Part of a small language model's weights: tied embeddings, capped logits.
Each number is 128 + 24 x the weight over the matrix's rms, rounded and kept within 0 to 255. Layers, rows and columns count from 0.

# layer 7 MLP up, 1536x192, rms 0.056, rows 429-460, columns 96-143
[[ 97 130 122 137 119 118 133  89 132 111 128 105 102 138 172 130 113 133 154 111 139 116 118 129 167 131 143  87  81 141 117  97 142 132 136 122 146 154  99 133 128 122 125 115 100 146  89 118]
 [ 63 127 109 112 173 133 152 139 130 123 159  60 128 132 126 109 122 108  93 104 131 155 153 136 131  81 139 104 180 169 152 115 137 134 163 129 116 140 130 145 142 159 117 118 110 101 169 161]
 [122 169  79 163 138 134 140 131 122 147 142 127 116  94 177 136 160 172 126 117 102 110 162 148 138 108 115 141 169 147 109 111  63 168  76 126 130 155 127 185 102 127 122 136 118 167  95 101]
 [103 136  99 147 135 152 131 123 132 132 121 106 137 120 115 138 137 107 142 133 137 144 163 154 179 111 146 138 137 105 118  94  66 124 129 156 110 143 129 139 112 118 140 128 131 128 148 106]
 [135 146  99 102 123 116  81 116  94  94 170 151 114 101 136 131 145 108 149 151 124 149 122 137 126 126 149 135 127 110 103 127 146 120 124 115 152 149 127 175  72 119 125 156 138 133 128  88]
 [115 149 107 168 119 105 118 106 128 126 124 172 115 160 128 170 163 140  98 110 150 111 128  86 132 125 168 116 139 141 165 157 119  93 123 134 182 133 133 124 109 113 142 133 145 113  72 183]
 [129  88 131 186 131 148 134  89 155 130 122 116 139 101 116 121 139 128 141 150 132 167 153 153 101  99 132 104 105 131 145 154 126 114 132 182 147 103 132 115 103 130 115 172 128 114  88 123]
 [ 77 136 148 119 160 102 112 120 127 171 102 140 122 133 152 113 102 118 137 122 143 121 156 118  71 135 131  86 131 119 136 138 151 143  97 144 147 114  87 135 144 112 152 141 106 131 137 141]
 [136 107 118 135  93  88 138 127 132 127 103 103 140 149 148 183 114 194 144 143 101 120 141 147 145 159 116 121 143  93 146 144  90 103 148 108 149 123 116 110 118 116 155 120  91 111 146 159]
 [115 135 104 157 123 144 114 100  99 109 158 112 128  69 134 108 152 114 141 111 120 135 151 136  92  94 115 115 110 117 182 132 149 120 133 109 143 114 127 125 100 114 146 116 153 170 122 135]
 [125 161 122 181 110 118  90 110 120 123 149 120 120 145 166  92 119 130 145 164 140 125 126 113 164 172 119 162 158 146 136 120 117 126 128 122  70 173 107 149 136 126 141 121 114 139 162 133]
 [132 130  73 157  94 139 124 104 103 149 127 115 137 115 102 121 175 168 131 157  95 139 128 181 134 153 120 144 108 144 132 159 151 159 133  97 149 117 108 140  74 110 122 174 130 123 151  81]
 [131 161 140 141 138  74  79 125 137 101 117 128 114 140 158 124 126 110 112 133  95 167 126 129 125 108 112  86  88 116 130 111 148 106 153 124 129 109 145 147 126 168 198 138 163 150 155 112]
 [104 150 177 163 128 137  83  84 156  62 125 105 127 118 150 137 126 114 119 145 144 140 146 116 115 109 143 143 130 156  97 183  99 154 152  99 123 111 152 135 181 107 150 140 151 123 114 164]
 [106 159 118 133 173 126 158 162 104 156 137 104 123 128 159  78 134 108 145 112  85 122 133 141 114 170 176  91 162 141 137  90 125 128 134 114 138 156 157 143 116 135 128 131 122 107 103 179]
 [108 163  94 163 122 182 111  88 160 131 135 151  94 138 152 158 174 156 114 104 112  86 132 154 129 126 148  97 147 127  98 126 126 119 114  90 128 121  73 132 129 126  90 154 115 111 134 151]
 [120 151 116 125 123 131 149 137 144 133 154 137 116 123 153 145 123 102  85  94  94  87 119 105 182 119 146 138 123 144 158 102 122 172 180 139 128 127 148 116 118 141 149 105 110 113 137 101]
 [ 84 155 153 131 119 166 103 127  71 134 136 141 107 136 138 161 116  83 105 115  98  97 124 167 128 117 148 154 148 130 137 207 146 117 152 123 117 165 131 141 108 131 127 143 168  65 134 127]
 [ 82 139 106 121 104 123 151 153 139 148 117 120 120 135 154 132 134 138 149 127 139  67 135 125 163 135 104 113 110 146 123 126 114 146 148 140 129 147 133 149 121 131 118 162 120 118 186 132]
 [139 127 114 195 139 132 136 145 111 128 130 128 148 158 145 144  94 154 104 124 118 132 129 133 136 150 138 111 134 123 122 119 144 140 130 148 141  70 122 125 107 132 139 104 113 130 167 140]
 [100 127 106  89 126 149  94 116 135 119 169 110 117 120 150 134 139 175 103 133 141  82 129 107  89  80 113  76 132  94 140 110 145 154 136  70  62  97 141 174 142 117 107 119 152 122 145 124]
 [141 131 140 136  76 163 130 126 117 127 104 133 123 154 142 130 132 170 129 125 129 132 157 156 102 112 137  79 143 146 111 134 112 154 120  99 152 155 115 138  84 128 197 168 146 124  77 129]
 [127 113 123 129 124  99  88 109 101 128 151 138 111 177 109  83 136  95 121 110 161 164 144 150 132 158 139 158 148  80 170 143 148 114 116 111 154  96 151 141 147 121 114 164 115 122 168 120]
 [ 92 153  79 100 164 114 138 124 122 122 113  98 134 124 129 123 134  94 139 137 102 116 138 138 129 127 126 169 138 170 128 157 118 137 148 101  92 164 151 121 138 128 158 140 122 142 155 116]
 [160 112 135 139 127 109 103  93 162 117 129 122 130 144 162 151 124 161 123 119 137 120 157 109 116 120 147 172  87 109 121 125 123 141 126 135  98 129 156 140 113 117 102 151 106  78 101 145]
 [ 97 107 162 113 128 135  94 109 100  74 138 128 116  79 152 159 147 105 163 113 129 128 153  79 164 111 138 165 147 109 134 144 141 160 128 107 180 133  98 163 137 117 147 102 133  96 145 119]
 [164  98 128 133 141 138 151 135 147 142 136 116  95 106 144 144  69 143 141 108  78 121 109 165  91 119  97  84 141 108 100  94  77 121 160 108  68 137 112 165 144 117 164 122 169 124 110 165]
 [101  88 136 143 154 112  72 138 125 150  95 153 112  94 157 165  89 170 135 118 132  94 123 126 184 132 127 117 131 133 112 159 105 121 172  92 126 166 150 132 121 127  88 114 171 124  63 109]
 [115 146 150 138 115 140  84 129 159 167  91  79 101 121 147 113  89 137 108 153 111 115 162 143 150 100 158 143 101 169 152 103 118 150 137 104 160 128 143 120 121 125  87 123 137 157  95 138]
 [131 162  76 123 135 103  77 118 121 143 109 104 108 155 148 165 143  88 159 165 166 160  89 153 122 118 140  98 170 102 161 137 133 146 139 119 142  98 153 166 114 120 161 145  86 142 144  93]
 [109 153 155 120  87  99 129 112 114  92 142 170  97 150 102 143 128 127 123 121 132  99 134  87 144 106  59 102 157 148 146 172  96 135 134  77 160 155 127 112 102 135 176 133 110  87 136 145]
 [147 139 139 132 127 132 111  92 189 161  99 158 101 103 130 104 123 120 106 134 140 105 131 130 140 136 132 129 134 130 131 116 130 149 154 143 123 141  75 127 146 151 122 131 140 134 155 126]]
# layer 7 MLP down (transposed), 1536x192, rms 0.0689, rows 429-460, columns 96-143
[[131 140 148 164 131 119 116 137 154 142 120 147 129 131 132 144 121 123 156 124 104  98 140 110 134 105 129 159 135 133 113 132  91 143  99 150 103 123  89 143 108 127 142 138 148 144 167 110]
 [186 136 125 142 123 147 103 123 127 143 127 114 136 111 133 110 128 131 163 100 100 151  99  95 127 140 158 176  66 121 123 154 141 149 171 115  97 139 143  92  76 131 130 110 142 185  99 124]
 [169 106 160 100 130 121 132 136 139  90 120 105 147 177 128 114 103 128 104 158 146 149 107 145 141 151 113 130  90 100 146 135 172 152  96 105 122 115 127  75 118 119 142 132 115  95 176 167]
 [146 116 136 119 117  90 142  94 143 120 136 144  72 102 135 121 125 132 119 108  98 154 114 108 112 155  87 162  96 142 119 135 138 155 150 131 106 137 125 140 143 133 126 122 148 113 141 174]
 [ 81 127 111 164 162 149 141  97 150 164  97 146 130 141 116 124 114 129 116 116 139 138 148 158 133 117 148 120 160 181 108 104 152 139 132  90 112 104 143 112 164 160 160  74 123  95 173 113]
 [131 155 133 137 130 140  96 101 155 118 171 107  80 171 134 180  70 140 132  97 165  68 155 145 111  78 105 151 136 114 153 105  91  99 183 126  89 130 103 130 114 176 107 116 119 135 121  89]
 [114 137 115  88 116  95 114 141 115 113 132 115 171 171 167 120 128 105 144  89 115 119 116 123 122 135 120 142 146 106 153 118 106 149  91 101  87 124 134 117 169 101 164  91 134 145 145 134]
 [145 115 116 149 104 178  92 114 164 109 130 117 164 117 124 108 149 119 131 155  99 130 122 161 177 140 126 117 131 130 104 113 143 117 108 112 118 132 134 152  73 122 142 125 131 137 149 127]
 [123 136 154 116 144 144  96 109 111 139 147 141 160  95 128 119  93 129 126 120 104 130 104 139 170 135  76 146 129 149 110  98 137 112 163 120 148 187  90 152 180 103 103 172 134 141  57 163]
 [123 144 135 112 157 115 125 110 151 158 107 128 169 169 146 112 101 120 100 105 134 116 146 136 149 147 165 129 154 133  93 125  93 122 108 158 119 158 103 119 116 117 107 151 109  81 134 120]
 [106 155 100 117 109 110 134 132 121 132 109 136 168 120 130 147 133 126 127 116 128 145 123 125  77 128  94 112 138 105 138 146 180 119  85 139 149  93 149 101 134 136 123 114 134 101 100 126]
 [124  87 143 121 117 121 138 112 153 104 119 127  35 164 122 134 134 165 143  87 166 122 120 123 118 120 130 129 171 182 132 112 134 124 129 135  65 143 168 139 179 106 132  98 143 105 147 144]
 [108  88 160 115  99 109 129 106 149 169 133 136 202  94 125 156 112 140 135 106 123  90 127 132 153 119 148 135 137 155 119 147 112 142 107 134 106  98 136  75 133 111  51 126 113  85  71 143]
 [129 151 103 114 168 130 136 153 101 147 122 119 160 128 134 107 151 144 133  89 129 143 139 120 122 113 105  96 115  84 149 120 128 120 140 131 112 133 123 145 103 140  65 153 158 145 155  90]
 [125 103 106 168 101 129 153 123 121 135 122  94 189 148 117 129 159 117  95 127 132 168 115 126 120 108 128 156  76  96 140 137 131 138 100 115 105  90 118 138  83  98  98 143 118 134 150 108]
 [117 153 146  73  87  98 172 128 131 145 113 168 155 167 109 141 119 162 146 149 147 132 118 163 139 158 117 117 119 136 152 134 113 119  48 138 127  96 126  95 156 110 134 133 132 156 114 111]
 [146 135 115 139 132  95 134 117 132 131 155 131 129 153 121 130 105 137  93  94 152 128 116 139 154 101 131 142 108 110 114 142 111 111 101 124 124 129 169 149 118 129 102  80 199  72 171 149]
 [122 120  95 118 124 165 112 133 126 124 165 138 127 106 162 136 122 142 120  88 135 144 156 138  99 150 135 144 122 166 165 157 112 153 179 134  59 124  70 122 124  96 141 123 113 108 123 102]
 [139 135 142 165 185 120 151 124  78 128 140 155  56 116  91 181 114 109 115 101  89 135 122 116 131 124 145 120 130 141 168 158 176 108 128 110  83 160 106  94 121 108 165 117 120 135 137 110]
 [101  88 168 108 131 161 147 124 103 145 132 103  61 139  99 139 172 171 187  84 136 134 124  91 125 116 113 107 148 120 140 156 134 135 140 134 145 159 142 126 152 134 184 123 164 105 136 112]
 [128 125 136 148 143 114 151  99 155  89 138 126 150 125 153 145 157 106 123 110 151 129 150 134 151 170 127 132 103 145 145 134 150  86 126 127 131 142 139 131 103 113 114 144 129  92 149 142]
 [ 90 139  91 105 100  99 145 112 145 136 126 122 118 116 127 143 114 124 107 129 108 138 108  81 149 156 144 169 116  82 115 176 136 129 117 182 130 111 114 122 137 130  83 130 127 140 159 158]
 [159  85 107 123 134 153 152 127 127 138 159 151 164  95 118 145 143 173 163 145 115 117  97  99 149 136 143 127 126 160 122 157 136 173 165 134  77 158  96  95 111 142 148 108 122 143 136 139]
 [136 117 134 185 163 118 128 174 120 133 137 164 187 148 132 155 137 146 136 102 152 153 131 120 126 141 116 122 114  86 136 139 160 142 101 113 143 135  99 147  94 107 132 104 175 138 102 134]
 [142 133 115 137 156 141 157 123  81 116 112 126 166 126 112 113 125 118 125 129 115 125 114 128 119 150 140 103 150 159 104 136 144 132 105 166 156 115 134 113 133 125 122 138 183 145 188 102]
 [111 173  81 113 116 108 128 132 166 170 133 140 116 172 130 144 134 127 127 154 120 140 107 114 134  85 143 109 160 125 139 135 111 104 149 129  74 122 124 116 102 145 149 141  97 153 113 121]
 [126 101  90 132 115 156 131  87  78 199 145  93  52 151 159 169  99 140  75 146 111 127 134 124 101  97 164 132 132 120 115 121 140 113 183 135 109 126  92 154 123 141  97 148 157 126 124 123]
 [132 123 131 153 118 123 132 152 119 126 173 107 146 172  91  91 148 139 132 120 145  89 125 121 170 105 154 137 151  82 121 156 147 137 110 157 148 157 128 134 130 133 123 116 109 143 125 115]
 [ 98 118 102 137 114 102 171 147 129 104 137 141 137 147 121 123 150 130 177 109 160 114  82 117 125 138 104 125 133  94 131 101 161 111  74 114 114 161 146 135 125  89 121 179 133 123 142 131]
 [160 132 175 137 102  76 142 147 139 130 139 177 155 159  53 129 139 123 140  95 132 116 127 115  94 133  79 180 113 174  62 105  92  99 140 127 136 144 134 121 138 126 105 135 145  91 156 137]
 [158 120 119 140 171 159 122 146 124 160 118 103 183 101 138 106 113 150 134 158 132 135  94 155 114 164 143 159 129 123  98 106 130 124 125 152 142 104 128 160 149  97 116 102 127 186 124 118]
 [105 112  83 191 159 126 130 104  98 129 129 112 184 149 135  95 134 137 115 126  96 153 111 118 123 130 118 111 133  86 106 147 115  82 148 127  69 160 115 154 106 118 162 134 104 156  71 146]]